python train.py --n_layer=12 --d_model=192 --n_head=6 --n_kv_head=6 --head_dim=32 --d_mlp=768 --vocab_size=4096 --activation="squared_relu" --norm="rmsnorm" --norm_place="pre" --norm_eps=1e-05 --positions="rope" --rope_base=18300.0 --rope_fraction=1.0 --qk_norm=true --attn_scale=0.204 --bias="none" --tie_embeddings=false --parallel_block=false --extras=["some layers without attention", "local attention windows", "shifted keys", "gated attention", "exclusive self-attention", "an embedding shortcut", "skips across layers", "capped logits"] --init="uniform" --init_std_qkv=0.0326 --init_std_o=0.0 --init_std_up=0.0326 --init_std_down=0.0 --optimizer="muon_variant" --lr=0.0038 --lr_mult_down=1.5 --beta1=0.95 --lr_head=0.00582 --warmup_steps=119 --schedule="wsd" --decay_fraction=0.775 --decay_shape="linear" --final_lr_fraction=0.05 --batch_tokens=[16384, 32768, 49152] --seq_len=512 --doc_mask=true --train_tokens=271400000 --steps=9241 --dataset="wikipedia_en"
Each number is 200 + 40 x the weight over its row's rms, rounded and kept within 0 to 999. Layers, rows and columns count from 0. The size before them is the row's rms in percent of the matrix's.

# layer 5 attention value, 192x192, rms 0.319, rows 152-159, columns 96-191
093,168,212,217,240,241,192,139,171,144,140,241,161,272,258,249,315,183,264,276,159,138,143,244,253,208,199,209,139,214,204,223,186,234,188,193,164,144,200,241,211,258,206,205,217,140,177,224,149,212,126,166,225,198,179,191,179,177,222,265,212,188,233,174,236,129,221,219,198,194,208,205,166,205,142,222,163,221,205,211,138,183,267,178,185,160,185,155,117,188,176,175,199,182,171,150,158
103,197,229,254,166,209,156,169,183,240,166,234,148,191,222,192,266,202,159,261,250,214,137,270,179,143,196,254,210,181,221,199,158,306,219,185,215,157,216,280,146,232,175,202,206,166,272,143,164,218,219,201,230,263,219,225,236,158,228,153,209,247,260,263,246,125,220,170,250,159,235,217,174,147,253,237,223,229,233,179,134,273,168,159,246,251,192,209,107,219,161,161,116,198,147,180,239
093,162,219,181,162,132,244,221,266,218,169,178,203,181,273,233,243,145,213,241,179,168,192,244,232,201,174,155,127,168,269,200,198,237,279,143,143,207,259,188,290,241,170,307,106,202,148,275,189,151,146,200,185,170,227,196,244,193,196,199,232,261,160,185,166,212,185,198,217,247,164,153,203,249,213,247,225,154,182,262,198,207,152,186,192,241,184,177,230,134,211,190,228,199,163,118,254
095,135,135,215,187,193,260,258,217,203,264,270,159,206,247,214,267,252,244,180,189,192,154,151,138,203,209,209,239,191,88,149,219,110,192,207,168,225,163,201,277,207,219,206,213,301,234,199,205,217,308,249,215,294,232,204,225,178,205,209,216,193,122,223,182,147,182,183,198,201,220,216,251,144,197,173,168,199,208,210,195,158,289,192,241,251,138,137,176,224,207,266,212,209,270,186,225
101,176,238,177,219,249,178,120,147,220,306,167,162,262,197,164,183,215,231,186,181,241,212,130,248,158,199,212,186,273,240,177,175,185,237,206,241,228,233,209,220,198,179,207,228,170,169,211,182,285,142,223,153,201,208,167,233,210,150,269,245,188,209,143,267,195,208,231,239,220,182,203,125,190,141,200,256,193,229,232,213,237,280,246,186,222,301,218,160,206,177,170,192,205,194,222,126
102,202,235,222,206,199,209,132,182,185,190,193,165,208,140,230,221,175,230,147,179,185,149,126,168,142,174,157,182,221,114,184,191,197,125,244,299,194,201,230,212,227,263,177,202,256,220,124,271,191,210,164,287,194,193,181,187,241,226,215,196,225,201,180,240,227,162,130,216,272,187,169,187,169,265,206,159,169,251,210,198,149,158,228,158,219,257,212,181,248,188,182,221,228,171,190,235
087,205,184,280,174,177,200,231,173,241,198,115,203,138,147,167,142,231,178,229,174,183,141,210,121,222,203,241,214,168,133,225,205,150,161,185,207,291,206,180,174,181,249,177,206,205,161,143,270,197,201,233,184,148,222,164,221,253,197,188,240,281,244,174,124,186,270,195,202,218,175,167,186,270,203,192,126,188,243,145,151,223,124,131,279,142,111,228,189,172,219,217,87,182,193,142,201
098,173,217,200,156,196,206,197,166,221,224,242,152,129,187,281,274,155,164,114,184,169,131,222,203,231,194,224,228,171,149,293,226,243,200,148,179,157,182,148,283,247,255,194,202,163,193,248,144,198,164,237,186,178,214,179,146,170,224,180,151,244,210,192,153,187,192,208,232,184,240,230,279,240,197,162,240,196,238,234,234,160,209,204,121,152,200,186,231,188,179,85,224,168,126,164,261
# layer 5 attention output (transposed), 192x192, rms 0.299, rows 152-159, columns 96-191
096,135,226,161,217,208,235,259,269,270,240,285,205,198,174,215,218,251,172,169,191,195,250,205,158,184,200,117,147,272,197,136,141,228,176,203,176,227,187,209,164,218,239,210,214,212,247,217,171,233,253,235,232,170,226,240,287,169,282,173,144,261,202,290,222,254,244,200,281,140,157,216,219,188,197,246,232,258,195,200,223,309,196,246,184,162,184,201,164,139,252,237,182,210,225,223,207
098,204,210,220,185,158,229,260,170,217,175,256,205,206,204,190,190,191,222,193,224,142,178,197,240,173,178,227,231,159,255,186,201,223,202,149,121,227,220,169,154,223,199,215,151,205,232,217,159,197,192,157,162,238,123,149,170,102,206,179,271,253,183,180,213,203,230,196,196,217,94,165,176,191,154,201,144,196,162,214,198,190,188,225,228,146,188,223,184,179,201,214,174,315,166,191,223
093,161,212,213,200,168,194,240,201,229,179,176,135,229,233,140,211,204,207,161,169,234,172,214,154,166,218,227,198,220,143,223,161,206,209,170,163,125,267,230,153,256,204,212,218,179,250,279,201,179,199,168,161,303,140,184,239,208,155,238,188,199,212,248,237,230,200,308,250,192,198,216,167,178,257,162,200,241,197,167,304,195,159,185,176,169,194,216,242,288,254,156,173,232,240,148,259
095,169,177,203,241,323,151,153,158,141,209,180,186,158,127,149,196,193,173,217,198,206,163,156,259,163,198,246,222,139,237,179,194,242,248,211,227,196,254,232,234,120,187,202,176,250,234,164,184,207,168,196,284,178,99,240,220,210,206,188,170,212,209,108,198,206,174,258,189,169,205,216,161,209,131,191,199,236,150,166,266,208,165,172,200,194,171,204,181,196,272,162,258,180,196,218,200
098,208,269,261,228,146,186,225,243,227,160,209,183,227,220,188,250,253,224,177,249,161,252,203,185,218,192,141,158,179,197,135,99,198,119,183,257,233,251,117,209,205,296,221,123,255,225,178,254,285,180,205,177,262,258,202,181,176,252,237,160,228,247,199,221,193,237,215,197,187,262,206,201,157,200,256,212,185,163,207,154,179,154,258,183,156,167,157,133,232,154,246,257,200,205,251,222
093,260,232,261,225,175,158,157,283,160,212,118,211,241,223,123,237,192,216,279,189,198,231,181,188,161,236,208,217,240,248,187,167,184,163,219,221,172,194,245,137,158,198,163,228,93,101,185,178,255,288,253,221,211,207,221,118,218,191,150,248,236,183,234,135,160,235,221,156,192,275,208,225,225,161,170,220,157,181,195,169,207,193,185,185,199,153,140,165,203,229,229,177,180,309,208,197
092,230,184,156,176,231,189,139,198,204,197,186,237,226,167,107,262,236,157,276,219,238,249,203,215,139,69,217,217,217,284,233,185,196,219,153,174,224,182,223,190,170,195,129,217,191,190,250,171,211,168,171,235,263,187,123,193,143,196,106,168,259,150,184,202,248,190,241,167,205,188,273,277,201,194,179,227,185,218,189,259,120,249,171,243,99,198,233,174,245,192,189,186,250,197,231,187
095,213,148,144,219,207,172,239,230,289,189,244,248,183,200,141,266,176,140,187,214,259,223,243,250,224,218,197,176,263,209,170,235,227,271,196,188,194,267,255,230,214,147,218,208,209,269,194,177,221,257,179,200,217,110,231,257,211,150,211,232,143,168,191,126,222,192,146,243,159,163,189,215,235,213,187,256,232,212,239,210,264,108,209,294,289,197,186,185,216,167,224,203,167,151,212,183
# layer 5 attention query, 192x192, rms 0.265, rows 160-188, columns 96-191
077,257,181,125,108,178,166,228,167,150,208,176,258,191,233,116,224,182,175,231,169,205,208,161,193,200,215,238,248,188,206,186,213,223,198,246,194,154,199,220,168,151,213,174,221,190,167,191,204,150,62,200,229,199,220,159,303,183,177,160,311,164,215,189,205,282,239,188,214,181,264,185,186,209,227,197,211,114,268,161,153,212,163,268,173,179,218,143,244,207,168,193,224,230,221,189,166
085,233,145,199,233,248,209,230,192,231,163,228,232,260,247,184,221,143,165,132,290,118,180,169,185,207,208,228,196,202,179,253,192,182,143,204,121,207,242,169,139,241,280,193,181,199,149,215,216,218,258,192,184,190,248,153,170,139,197,169,175,215,175,202,231,187,194,201,259,211,158,197,195,196,131,146,219,225,207,210,165,259,219,131,150,236,184,178,140,148,139,211,180,241,195,229,158
079,127,227,218,233,218,158,144,193,251,224,163,111,155,188,271,198,218,109,211,177,220,237,227,186,201,161,227,187,229,170,175,252,179,208,184,225,226,209,246,260,173,156,252,165,220,196,139,136,245,203,211,193,196,154,264,214,205,182,222,129,166,141,190,141,235,269,235,120,172,181,192,172,221,235,215,213,246,203,230,194,238,164,238,210,130,199,267,180,184,299,267,233,271,228,142,165
093,163,287,228,213,183,235,233,167,253,248,189,194,173,173,216,202,174,149,233,156,202,247,219,191,139,190,204,230,235,268,225,190,210,215,187,215,193,163,281,207,167,193,170,197,232,254,198,182,129,123,264,192,143,175,265,194,176,219,168,279,248,203,220,185,193,134,135,160,219,186,182,143,202,189,265,159,223,258,240,194,224,99,260,210,192,251,226,279,257,196,231,246,230,248,180,128
096,248,172,179,202,253,174,178,206,177,180,212,186,235,219,150,186,259,248,179,176,227,217,177,282,236,184,212,186,187,200,158,214,236,191,188,200,131,177,170,166,227,227,226,159,144,221,219,195,178,216,174,138,193,168,212,180,209,161,254,215,194,242,187,275,249,254,234,192,213,128,252,217,163,250,190,150,147,226,156,200,162,293,184,246,231,170,120,255,202,217,169,178,172,174,219,177
094,243,183,169,240,212,186,181,190,220,150,161,181,149,246,158,201,178,256,129,211,138,224,217,184,252,217,187,158,160,203,214,174,196,170,148,164,254,225,157,200,197,240,241,252,170,119,242,197,212,239,177,243,203,221,188,180,179,285,210,132,188,214,191,223,173,242,143,187,154,238,284,296,161,223,195,303,151,226,212,172,259,151,227,213,260,214,233,201,133,179,187,169,228,142,207,232
086,225,149,172,207,194,167,233,192,240,202,190,207,220,183,180,218,245,176,191,157,262,229,182,241,204,175,183,175,176,319,216,223,203,207,239,171,143,176,215,186,181,268,216,200,203,214,222,180,164,197,201,212,221,189,187,147,228,119,260,156,165,187,197,193,221,194,223,223,167,150,171,229,215,215,232,127,179,158,213,245,205,305,193,199,205,231,149,245,192,222,130,256,238,195,189,150
109,272,145,174,199,187,179,199,172,229,157,200,178,204,195,183,210,203,185,144,183,180,182,171,254,219,160,198,137,153,156,293,204,208,126,150,218,291,140,148,223,189,209,245,199,185,152,166,239,236,237,169,219,173,216,122,165,135,216,197,187,225,172,198,214,212,194,156,204,186,192,211,265,180,190,142,184,194,218,191,231,166,242,166,262,319,170,173,107,164,134,196,145,243,192,207,212
116,250,163,110,238,166,135,196,131,158,255,107,183,222,201,210,182,193,240,142,153,217,236,176,268,277,182,184,152,158,209,168,130,196,167,276,198,238,205,102,227,198,149,238,190,158,148,236,172,265,245,154,159,201,236,208,220,237,224,148,217,168,151,182,200,220,202,179,235,172,120,252,270,169,173,222,232,207,153,191,228,230,252,195,262,173,171,191,236,175,135,182,208,244,163,155,212
103,182,255,248,238,183,311,160,255,257,196,129,226,122,294,169,217,249,188,225,206,245,166,231,191,176,153,274,211,199,183,114,164,131,215,142,233,227,247,175,168,202,347,158,240,155,188,163,176,171,192,243,197,195,212,134,176,123,203,161,214,184,221,183,159,234,235,181,237,216,184,257,186,178,207,222,206,188,173,175,180,178,131,180,111,222,202,214,125,103,178,231,223,140,263,233,253
102,214,119,201,195,294,162,211,213,214,167,156,177,230,202,148,252,272,210,160,193,241,191,143,221,230,234,277,197,223,240,253,178,130,195,203,256,189,154,227,167,205,216,240,161,275,236,147,189,182,200,162,214,267,141,182,160,160,233,167,217,266,193,121,207,231,224,208,222,167,225,230,223,149,141,162,173,178,184,206,247,156,177,173,165,219,228,171,181,174,158,256,209,158,170,117,176
128,145,259,239,164,255,280,167,246,171,177,213,243,208,272,182,181,291,202,229,228,259,158,263,162,185,213,221,246,197,202,203,239,206,139,149,193,219,233,154,161,229,197,187,214,154,138,181,219,112,185,199,194,152,222,118,237,191,228,190,191,229,165,171,164,199,226,265,223,160,246,201,113,229,204,195,261,263,144,246,130,230,179,136,192,247,153,230,177,239,218,224,199,129,198,170,238
102,194,205,248,192,230,187,128,204,146,205,170,186,175,196,162,245,240,182,214,202,197,225,189,239,220,165,217,152,185,130,166,185,210,197,156,131,165,175,194,252,139,252,208,204,193,220,205,169,188,237,226,228,195,238,135,208,221,177,153,225,216,159,187,186,118,240,192,248,255,205,143,188,205,335,205,221,235,190,234,212,153,166,169,104,153,242,269,127,185,173,205,166,84,287,227,172
102,220,170,231,245,232,185,205,207,139,215,121,254,158,218,199,239,236,204,236,194,169,243,160,247,227,231,247,160,233,277,169,185,252,177,232,179,156,159,229,163,211,242,154,142,142,181,123,239,223,178,158,190,273,173,280,247,203,230,228,199,204,252,176,222,194,157,255,187,209,217,187,219,217,203,181,231,216,180,108,231,268,135,159,106,254,222,185,164,171,127,241,237,180,172,207,236
106,148,210,179,266,168,200,197,230,172,90,229,117,218,194,229,183,151,192,191,199,155,183,156,168,197,298,138,225,146,135,131,176,286,183,172,182,230,217,138,253,149,187,187,202,205,215,233,189,130,119,250,174,215,228,164,183,240,264,239,145,262,169,227,250,214,228,239,257,218,244,215,149,232,143,202,201,216,197,188,164,181,161,137,231,186,233,191,258,219,184,236,185,205,206,167,220
106,203,185,229,194,217,160,204,177,247,195,148,260,185,223,209,213,256,153,171,224,159,148,165,183,179,162,208,200,232,188,242,181,248,196,163,295,224,143,111,183,124,153,254,226,179,240,216,167,191,243,223,277,176,169,207,232,146,148,198,155,109,215,213,225,159,223,138,170,232,188,231,271,234,166,133,198,241,242,247,246,236,220,152,222,275,186,179,181,231,237,195,204,162,119,191,270
118,204,219,229,250,191,274,250,249,182,104,201,200,202,165,240,191,195,248,202,182,227,223,205,217,190,225,176,203,161,236,228,231,146,242,242,246,295,187,210,231,253,180,188,186,144,199,152,176,184,217,222,237,151,354,234,211,244,232,187,189,228,172,247,174,189,137,161,211,208,179,192,214,150,209,238,181,149,230,194,210,216,203,219,179,159,206,220,205,271,118,178,147,233,103,139,164
109,282,193,233,208,181,201,232,180,162,238,152,240,207,177,200,209,206,251,220,203,170,167,244,193,234,122,209,151,192,168,169,149,240,140,158,201,198,150,277,244,190,185,130,175,201,158,211,213,188,213,221,200,224,230,246,173,229,236,227,210,265,113,255,170,265,200,185,246,133,186,193,227,206,208,173,254,125,176,112,168,203,256,158,195,130,193,150,208,240,228,249,182,187,207,134,212
115,217,192,184,176,205,233,215,233,181,174,138,182,188,220,237,201,194,275,248,207,202,190,126,180,190,250,214,136,198,207,273,203,235,214,228,157,182,237,211,182,273,270,144,188,216,199,201,186,256,174,183,226,270,139,233,219,175,166,233,209,179,175,161,231,173,168,249,280,207,182,153,188,247,292,156,181,257,245,233,141,357,230,241,187,100,156,251,195,198,214,239,211,221,211,145,154
103,257,147,98,215,243,136,293,217,199,220,167,203,169,174,234,167,134,206,253,167,234,228,233,227,217,247,216,180,157,252,164,245,202,187,216,125,158,257,230,122,184,171,191,267,207,238,211,138,157,248,146,251,140,209,257,201,194,200,232,153,220,180,234,240,126,165,248,276,188,121,131,223,157,202,218,204,160,93,141,248,201,214,193,183,219,183,203,208,281,176,175,205,262,166,147,199
110,179,172,233,161,162,171,253,183,258,165,181,173,197,240,136,155,139,169,167,175,223,188,129,261,191,218,269,222,210,187,226,201,222,233,181,254,209,157,192,201,158,207,241,204,197,239,177,177,168,185,219,252,183,220,192,223,270,122,199,238,148,247,213,177,191,213,131,183,174,288,265,196,122,156,203,224,267,201,166,218,161,214,119,144,138,287,212,285,183,174,228,171,198,237,206,197
113,238,122,206,215,201,249,179,258,157,239,205,210,239,218,203,151,202,205,241,261,213,174,134,189,227,301,224,173,183,212,112,187,189,273,134,170,223,222,138,222,184,268,184,253,194,275,263,222,232,251,191,205,240,267,119,202,193,203,220,213,109,241,217,179,226,226,202,173,160,219,252,137,201,174,240,192,163,222,134,214,176,225,237,151,187,240,153,251,254,189,214,154,171,162,236,213
114,216,258,197,192,190,188,208,213,246,153,224,201,268,163,195,249,205,209,124,223,178,232,217,257,111,193,177,169,200,171,196,185,223,262,223,143,181,221,160,171,146,206,147,190,165,168,147,145,171,221,151,197,216,178,188,148,198,252,287,146,129,171,222,141,197,149,179,155,201,228,151,183,182,199,249,159,262,218,158,202,213,184,214,117,225,207,154,249,145,217,237,250,194,229,207,229
100,208,200,241,248,226,162,163,255,294,210,165,203,249,201,234,163,173,208,118,264,155,206,232,174,212,139,257,110,145,231,148,225,255,221,202,189,228,185,218,150,265,142,191,213,241,265,119,201,225,170,189,233,188,153,143,169,209,176,229,151,236,196,174,205,257,182,206,229,129,186,112,140,238,223,127,176,211,188,109,235,184,181,208,157,263,178,163,170,247,144,153,190,233,253,208,178
109,268,247,191,209,282,222,204,199,180,201,210,209,212,241,204,175,231,133,251,151,167,213,162,176,150,174,221,172,203,234,228,210,194,227,238,210,225,234,263,168,292,173,241,161,203,228,209,186,184,251,246,191,270,199,278,164,203,207,152,173,183,160,161,206,220,179,192,211,219,330,189,174,231,262,175,243,169,166,221,205,206,179,176,120,190,121,100,193,156,211,291,137,204,155,250,211
108,221,214,182,211,207,180,208,220,227,156,187,190,238,145,169,173,243,203,245,173,151,245,206,184,234,119,144,212,206,231,143,167,144,196,219,253,199,216,134,180,217,172,232,209,195,141,233,149,229,164,179,236,187,210,191,225,174,289,210,188,141,199,235,268,185,171,219,210,225,193,173,189,210,176,192,208,216,203,124,288,174,222,116,185,161,169,190,184,182,139,249,233,205,179,234,230
109,178,223,192,221,147,194,193,243,143,204,139,248,198,235,126,164,217,147,155,224,180,206,120,269,193,195,186,200,182,191,165,313,252,219,186,259,200,115,170,149,145,170,196,165,191,243,93,260,195,173,244,285,261,155,171,222,174,231,137,245,216,241,151,150,259,219,194,156,213,222,198,224,149,204,172,155,190,230,127,197,166,218,180,181,193,218,211,214,240,227,174,179,230,214,213,240
106,242,153,184,199,189,209,213,168,227,180,272,211,263,180,234,200,223,234,217,185,214,183,240,238,196,195,161,196,225,181,233,225,227,191,215,172,165,236,202,206,226,201,241,171,224,216,147,247,207,140,148,217,151,204,232,189,236,173,214,281,148,207,126,155,263,201,216,259,207,187,187,192,251,185,181,209,209,189,254,156,251,192,170,277,182,113,217,208,274,234,178,246,207,227,194,163
108,184,130,157,183,211,236,190,210,176,152,137,182,136,160,247,251,233,184,236,129,203,259,246,171,155,138,191,185,211,194,276,262,216,193,250,202,228,117,144,167,191,212,230,167,188,233,247,268,237,217,177,206,146,250,239,233,264,199,168,150,232,207,149,124,180,181,218,116,258,192,249,113,194,322,212,215,239,177,208,174,235,209,156,204,111,158,216,203,181,173,205,224,252,262,203,267
# layer 5 attention key, 192x192, rms 0.263, rows 160-187, columns 96-191
079,207,147,184,220,202,201,216,192,179,217,281,212,140,268,169,171,220,178,199,153,176,222,186,235,232,225,292,247,180,190,142,238,194,197,159,274,199,146,119,159,247,134,172,209,253,239,180,150,136,111,200,148,160,215,194,263,187,120,209,275,195,175,239,262,201,233,246,155,202,239,233,198,81,280,151,214,221,138,218,164,229,147,164,143,115,198,184,180,176,183,139,142,152,184,170,197
076,207,193,104,232,261,211,199,240,214,202,300,141,238,194,272,258,237,164,116,206,208,155,162,202,199,220,137,264,169,247,199,146,211,195,193,211,215,143,260,225,189,181,191,150,167,225,217,238,211,256,250,270,235,163,238,245,221,214,108,160,194,149,210,175,258,238,197,224,190,263,183,222,250,224,241,190,196,117,164,218,195,214,144,201,143,108,171,128,197,225,246,177,185,150,250,155
074,231,135,151,192,170,196,175,201,221,135,144,242,182,147,115,241,197,178,136,262,110,212,173,194,228,230,209,194,172,180,217,190,223,202,186,169,192,238,83,192,151,248,210,111,260,203,150,170,252,151,142,262,281,208,133,225,215,219,286,214,120,165,216,255,149,177,251,202,180,192,177,213,242,190,218,245,241,195,210,191,211,189,158,213,181,254,133,176,265,171,183,190,213,229,212,168
102,180,195,223,172,176,187,202,170,160,187,269,172,145,269,170,196,209,234,226,253,233,267,213,247,199,224,234,194,110,114,229,231,165,215,227,196,179,192,126,170,219,161,167,214,294,153,191,194,218,215,209,163,193,224,221,234,245,222,236,286,218,224,180,259,173,214,226,196,209,194,203,224,92,282,95,237,244,212,213,194,216,183,212,206,121,207,181,197,217,187,184,230,98,253,210,199
090,208,195,184,255,267,192,128,250,203,198,230,259,200,177,280,216,270,169,170,231,142,189,214,190,232,171,199,275,196,204,148,136,235,160,145,172,252,226,250,185,139,234,204,215,147,235,151,202,195,167,257,201,229,210,134,193,183,226,227,43,235,174,240,232,213,199,220,189,244,207,181,264,227,207,244,212,206,244,191,232,190,256,163,192,222,183,181,215,163,237,187,180,177,236,259,158
083,216,186,212,192,152,175,190,186,174,206,198,244,238,202,189,236,201,263,183,192,222,246,149,193,228,215,155,133,189,205,162,222,170,111,163,135,216,272,195,243,259,237,260,203,185,215,127,189,176,243,167,172,166,156,222,159,190,254,252,239,209,266,182,144,211,224,178,161,182,160,207,244,248,223,185,251,160,227,183,229,192,163,269,245,278,171,160,180,212,229,204,118,243,166,231,201
082,289,222,224,234,273,238,181,187,189,213,210,252,167,146,206,238,240,137,264,175,137,214,183,171,200,207,231,293,272,193,261,213,216,165,172,230,204,157,159,145,216,272,177,207,128,189,157,180,208,187,197,175,201,133,138,209,206,242,172,217,199,183,219,161,137,197,227,245,206,182,200,203,225,224,149,171,150,179,215,141,203,208,168,243,249,161,194,224,142,204,186,190,191,186,194,183
083,182,151,162,169,196,203,226,201,169,152,228,254,246,82,170,212,174,190,249,199,243,162,205,242,196,173,245,187,246,203,222,211,199,208,168,234,197,238,226,234,189,283,230,177,147,243,132,193,204,232,174,150,238,140,231,145,136,227,266,181,137,163,224,159,147,189,151,181,159,143,224,222,271,227,210,175,205,253,172,194,189,252,237,211,217,121,174,204,209,218,263,152,221,128,249,190
086,300,121,145,217,162,190,237,166,157,206,122,244,126,240,153,193,164,173,192,175,137,284,152,199,208,203,216,190,233,230,216,181,210,210,253,196,172,199,235,89,171,192,257,168,173,219,205,226,152,224,93,160,264,165,233,139,227,168,175,228,178,231,198,181,136,257,184,186,141,197,183,180,194,191,213,170,177,156,285,165,221,259,244,193,171,180,114,198,214,162,235,142,225,127,225,222
101,191,270,246,163,163,243,267,285,289,142,236,204,176,190,194,176,228,199,228,168,163,130,218,156,218,245,221,188,184,163,238,161,212,247,202,253,154,165,231,174,161,176,196,227,278,173,231,185,270,176,275,208,167,221,252,246,221,203,215,237,241,192,160,152,176,149,251,201,228,236,209,119,230,200,174,211,169,117,165,148,111,190,187,172,132,209,212,188,277,151,209,202,200,270,206,241
093,189,206,224,124,203,165,151,263,201,255,245,216,247,184,203,196,174,201,181,129,234,185,134,199,117,231,190,178,192,181,228,158,248,163,278,236,286,189,162,226,225,206,182,181,248,249,169,251,227,225,256,168,205,274,183,194,132,256,185,243,227,206,215,183,218,173,201,145,229,197,215,219,177,294,144,229,213,165,177,212,187,192,196,222,95,201,216,182,149,176,212,198,250,244,167,207
104,106,269,209,240,222,125,187,253,248,208,232,183,167,254,226,228,199,223,182,202,170,162,171,159,249,253,132,201,205,290,197,169,174,215,214,237,195,186,203,193,219,131,136,189,204,162,265,203,204,224,117,246,154,295,190,242,194,90,185,212,218,197,215,149,228,140,187,196,231,257,173,120,202,174,206,215,226,218,179,148,220,153,210,177,181,219,175,189,258,182,181,232,194,293,124,171
112,184,281,203,280,152,226,148,163,179,245,178,177,221,172,207,213,220,196,193,232,188,214,263,251,164,176,178,185,196,207,184,215,151,96,220,198,231,185,164,207,289,251,156,223,200,160,173,216,263,124,232,203,259,306,197,218,210,173,226,206,204,249,255,135,180,223,138,209,221,196,171,200,237,198,204,232,185,212,160,192,238,180,136,127,187,172,233,130,204,216,114,141,133,229,150,213
103,203,204,141,196,255,230,208,223,154,225,173,214,205,161,184,284,266,174,259,197,209,221,230,273,182,100,224,216,231,220,173,185,270,167,152,214,198,230,155,218,219,200,232,152,209,164,93,209,187,172,227,145,204,240,213,241,278,220,175,145,245,149,124,165,156,149,238,156,193,246,248,254,261,193,199,242,175,254,189,199,247,216,243,154,181,199,207,258,194,174,223,236,140,133,247,237
115,198,278,260,220,215,217,193,271,155,120,309,237,154,245,232,230,209,202,221,239,135,142,178,150,219,280,179,205,182,226,213,165,204,214,182,204,183,175,180,202,210,182,134,218,205,183,176,209,228,256,143,206,178,207,225,236,182,143,225,176,208,259,241,174,237,174,157,233,264,203,124,180,214,257,207,232,148,246,225,122,185,204,169,200,313,212,187,193,220,210,230,195,151,270,232,214
097,207,199,169,168,154,176,235,175,214,158,201,230,169,236,126,205,144,300,198,273,247,219,181,169,257,191,214,157,231,170,231,234,238,176,191,197,259,171,255,241,212,170,175,276,182,209,225,195,164,177,233,252,209,198,170,200,134,210,177,197,161,209,254,212,182,193,197,139,222,157,189,283,224,176,160,166,248,186,219,190,188,255,230,202,253,121,169,188,199,235,188,175,139,186,133,179
109,242,142,149,247,211,192,262,276,177,149,192,279,153,175,235,183,250,174,218,185,164,236,163,160,195,197,192,166,215,206,254,231,91,212,260,209,265,175,225,200,228,141,201,214,198,176,175,177,163,185,156,218,149,215,287,184,178,217,194,205,180,191,205,180,240,194,136,261,168,234,190,234,217,228,173,167,216,245,228,209,194,173,133,198,177,234,179,147,205,149,192,198,176,183,233,208
112,287,176,210,192,243,153,212,183,141,228,205,215,160,222,247,215,183,228,239,102,226,145,187,309,235,224,146,230,164,147,188,128,201,179,166,209,292,224,235,237,205,248,219,200,92,204,165,219,225,227,224,203,227,215,173,183,153,256,215,233,265,222,260,183,229,236,251,178,168,162,186,221,253,252,153,257,195,119,126,274,234,224,169,170,159,221,140,230,181,194,237,217,185,181,181,219
113,243,197,214,236,198,243,157,164,137,215,151,191,203,232,228,186,179,234,219,182,198,197,140,217,163,241,221,218,222,164,236,101,225,217,246,157,143,215,184,245,246,277,180,190,194,283,181,200,182,207,258,200,230,216,205,137,176,213,246,237,129,167,207,229,140,265,220,192,162,213,175,189,226,288,118,225,292,191,207,112,224,217,259,231,85,173,223,257,176,147,180,243,173,135,133,191
102,242,200,206,246,249,238,266,189,206,215,171,184,212,153,151,226,179,246,189,181,189,196,249,223,206,242,259,193,199,209,154,295,250,167,193,195,150,249,185,184,201,239,206,227,142,236,182,117,220,163,150,251,221,189,183,209,199,164,181,207,158,169,189,172,168,181,184,208,189,156,219,243,206,203,202,169,160,238,112,204,234,223,162,237,211,133,259,185,208,215,184,206,259,241,163,246
116,111,182,209,237,183,230,158,199,256,166,223,223,242,254,179,197,254,154,250,180,186,172,167,195,216,241,194,241,199,228,215,291,230,250,192,264,239,184,166,204,214,111,173,224,156,179,173,224,235,197,205,297,153,177,194,237,232,118,184,217,189,165,234,164,222,152,122,198,199,191,233,173,182,173,202,225,156,244,154,221,273,180,204,230,244,261,218,214,284,241,132,150,169,232,167,90
105,322,222,196,219,148,173,244,183,214,198,189,213,190,179,179,190,221,144,240,257,203,214,263,106,234,191,133,191,210,163,220,133,250,152,110,232,232,109,212,250,224,221,151,178,165,202,198,178,233,222,177,164,208,204,172,227,206,170,264,208,189,169,175,123,188,207,195,209,144,170,317,146,244,159,202,188,116,235,203,223,188,248,239,175,174,312,146,242,303,242,257,208,193,185,211,221
121,160,212,172,177,196,192,191,195,172,180,220,211,230,180,196,218,252,251,167,245,127,210,119,237,201,279,133,188,254,223,150,237,268,238,202,198,187,240,149,283,160,238,205,161,172,177,108,246,215,174,147,188,217,227,181,222,241,237,212,108,176,118,271,215,203,188,186,234,264,195,160,235,217,203,304,151,271,237,179,182,270,123,245,217,205,197,201,196,164,274,176,216,199,249,239,218
103,287,172,188,257,226,196,220,234,241,155,167,157,174,186,236,194,228,193,212,212,128,163,235,284,225,262,232,149,228,267,186,180,255,213,205,208,260,204,118,230,266,187,231,244,314,222,204,195,165,116,213,212,150,256,178,200,135,181,153,211,220,158,222,161,247,151,208,221,176,197,156,223,188,215,188,243,224,161,110,277,225,118,261,191,213,202,266,196,106,229,169,261,229,188,228,169
106,219,252,188,148,137,211,238,268,213,188,181,250,209,202,204,235,175,137,150,151,163,250,238,174,240,166,186,222,173,218,161,166,185,208,212,207,198,267,178,212,264,249,203,188,169,224,200,160,180,264,203,210,150,171,250,219,231,154,185,189,140,151,202,232,217,135,227,183,190,200,152,170,251,164,92,211,253,148,167,226,207,254,179,170,152,206,190,240,224,295,209,225,263,130,277,201
108,265,271,252,223,211,167,186,230,229,192,196,177,176,233,197,255,158,195,191,154,190,286,185,228,172,232,169,185,203,180,171,248,198,171,141,200,202,160,182,111,197,218,219,182,225,181,201,136,235,183,161,235,257,138,173,201,164,240,252,121,111,205,298,169,244,156,207,200,220,202,182,198,173,177,164,200,255,208,200,273,219,187,170,197,178,191,242,173,133,157,187,238,172,155,218,220
110,245,251,208,209,129,222,208,158,213,218,189,260,158,210,221,169,180,217,231,241,207,104,166,206,199,203,227,246,189,93,215,252,222,221,152,197,229,157,202,179,224,175,171,194,172,230,197,260,208,198,293,226,212,231,234,154,168,215,177,272,273,148,152,198,201,249,236,209,183,229,111,189,233,249,230,200,213,201,119,170,187,229,172,126,148,143,212,224,313,192,186,155,231,107,190,279
114,271,247,213,158,249,200,200,215,187,205,249,212,217,136,176,193,237,223,282,228,178,170,213,204,245,236,208,204,145,248,168,211,238,187,182,161,141,179,177,169,247,239,244,176,228,154,163,236,169,147,242,194,199,192,238,205,209,265,188,191,202,261,139,168,141,246,228,212,111,167,127,155,208,221,225,171,168,114,142,207,168,180,187,193,194,118,232,233,238,178,164,154,172,252,228,146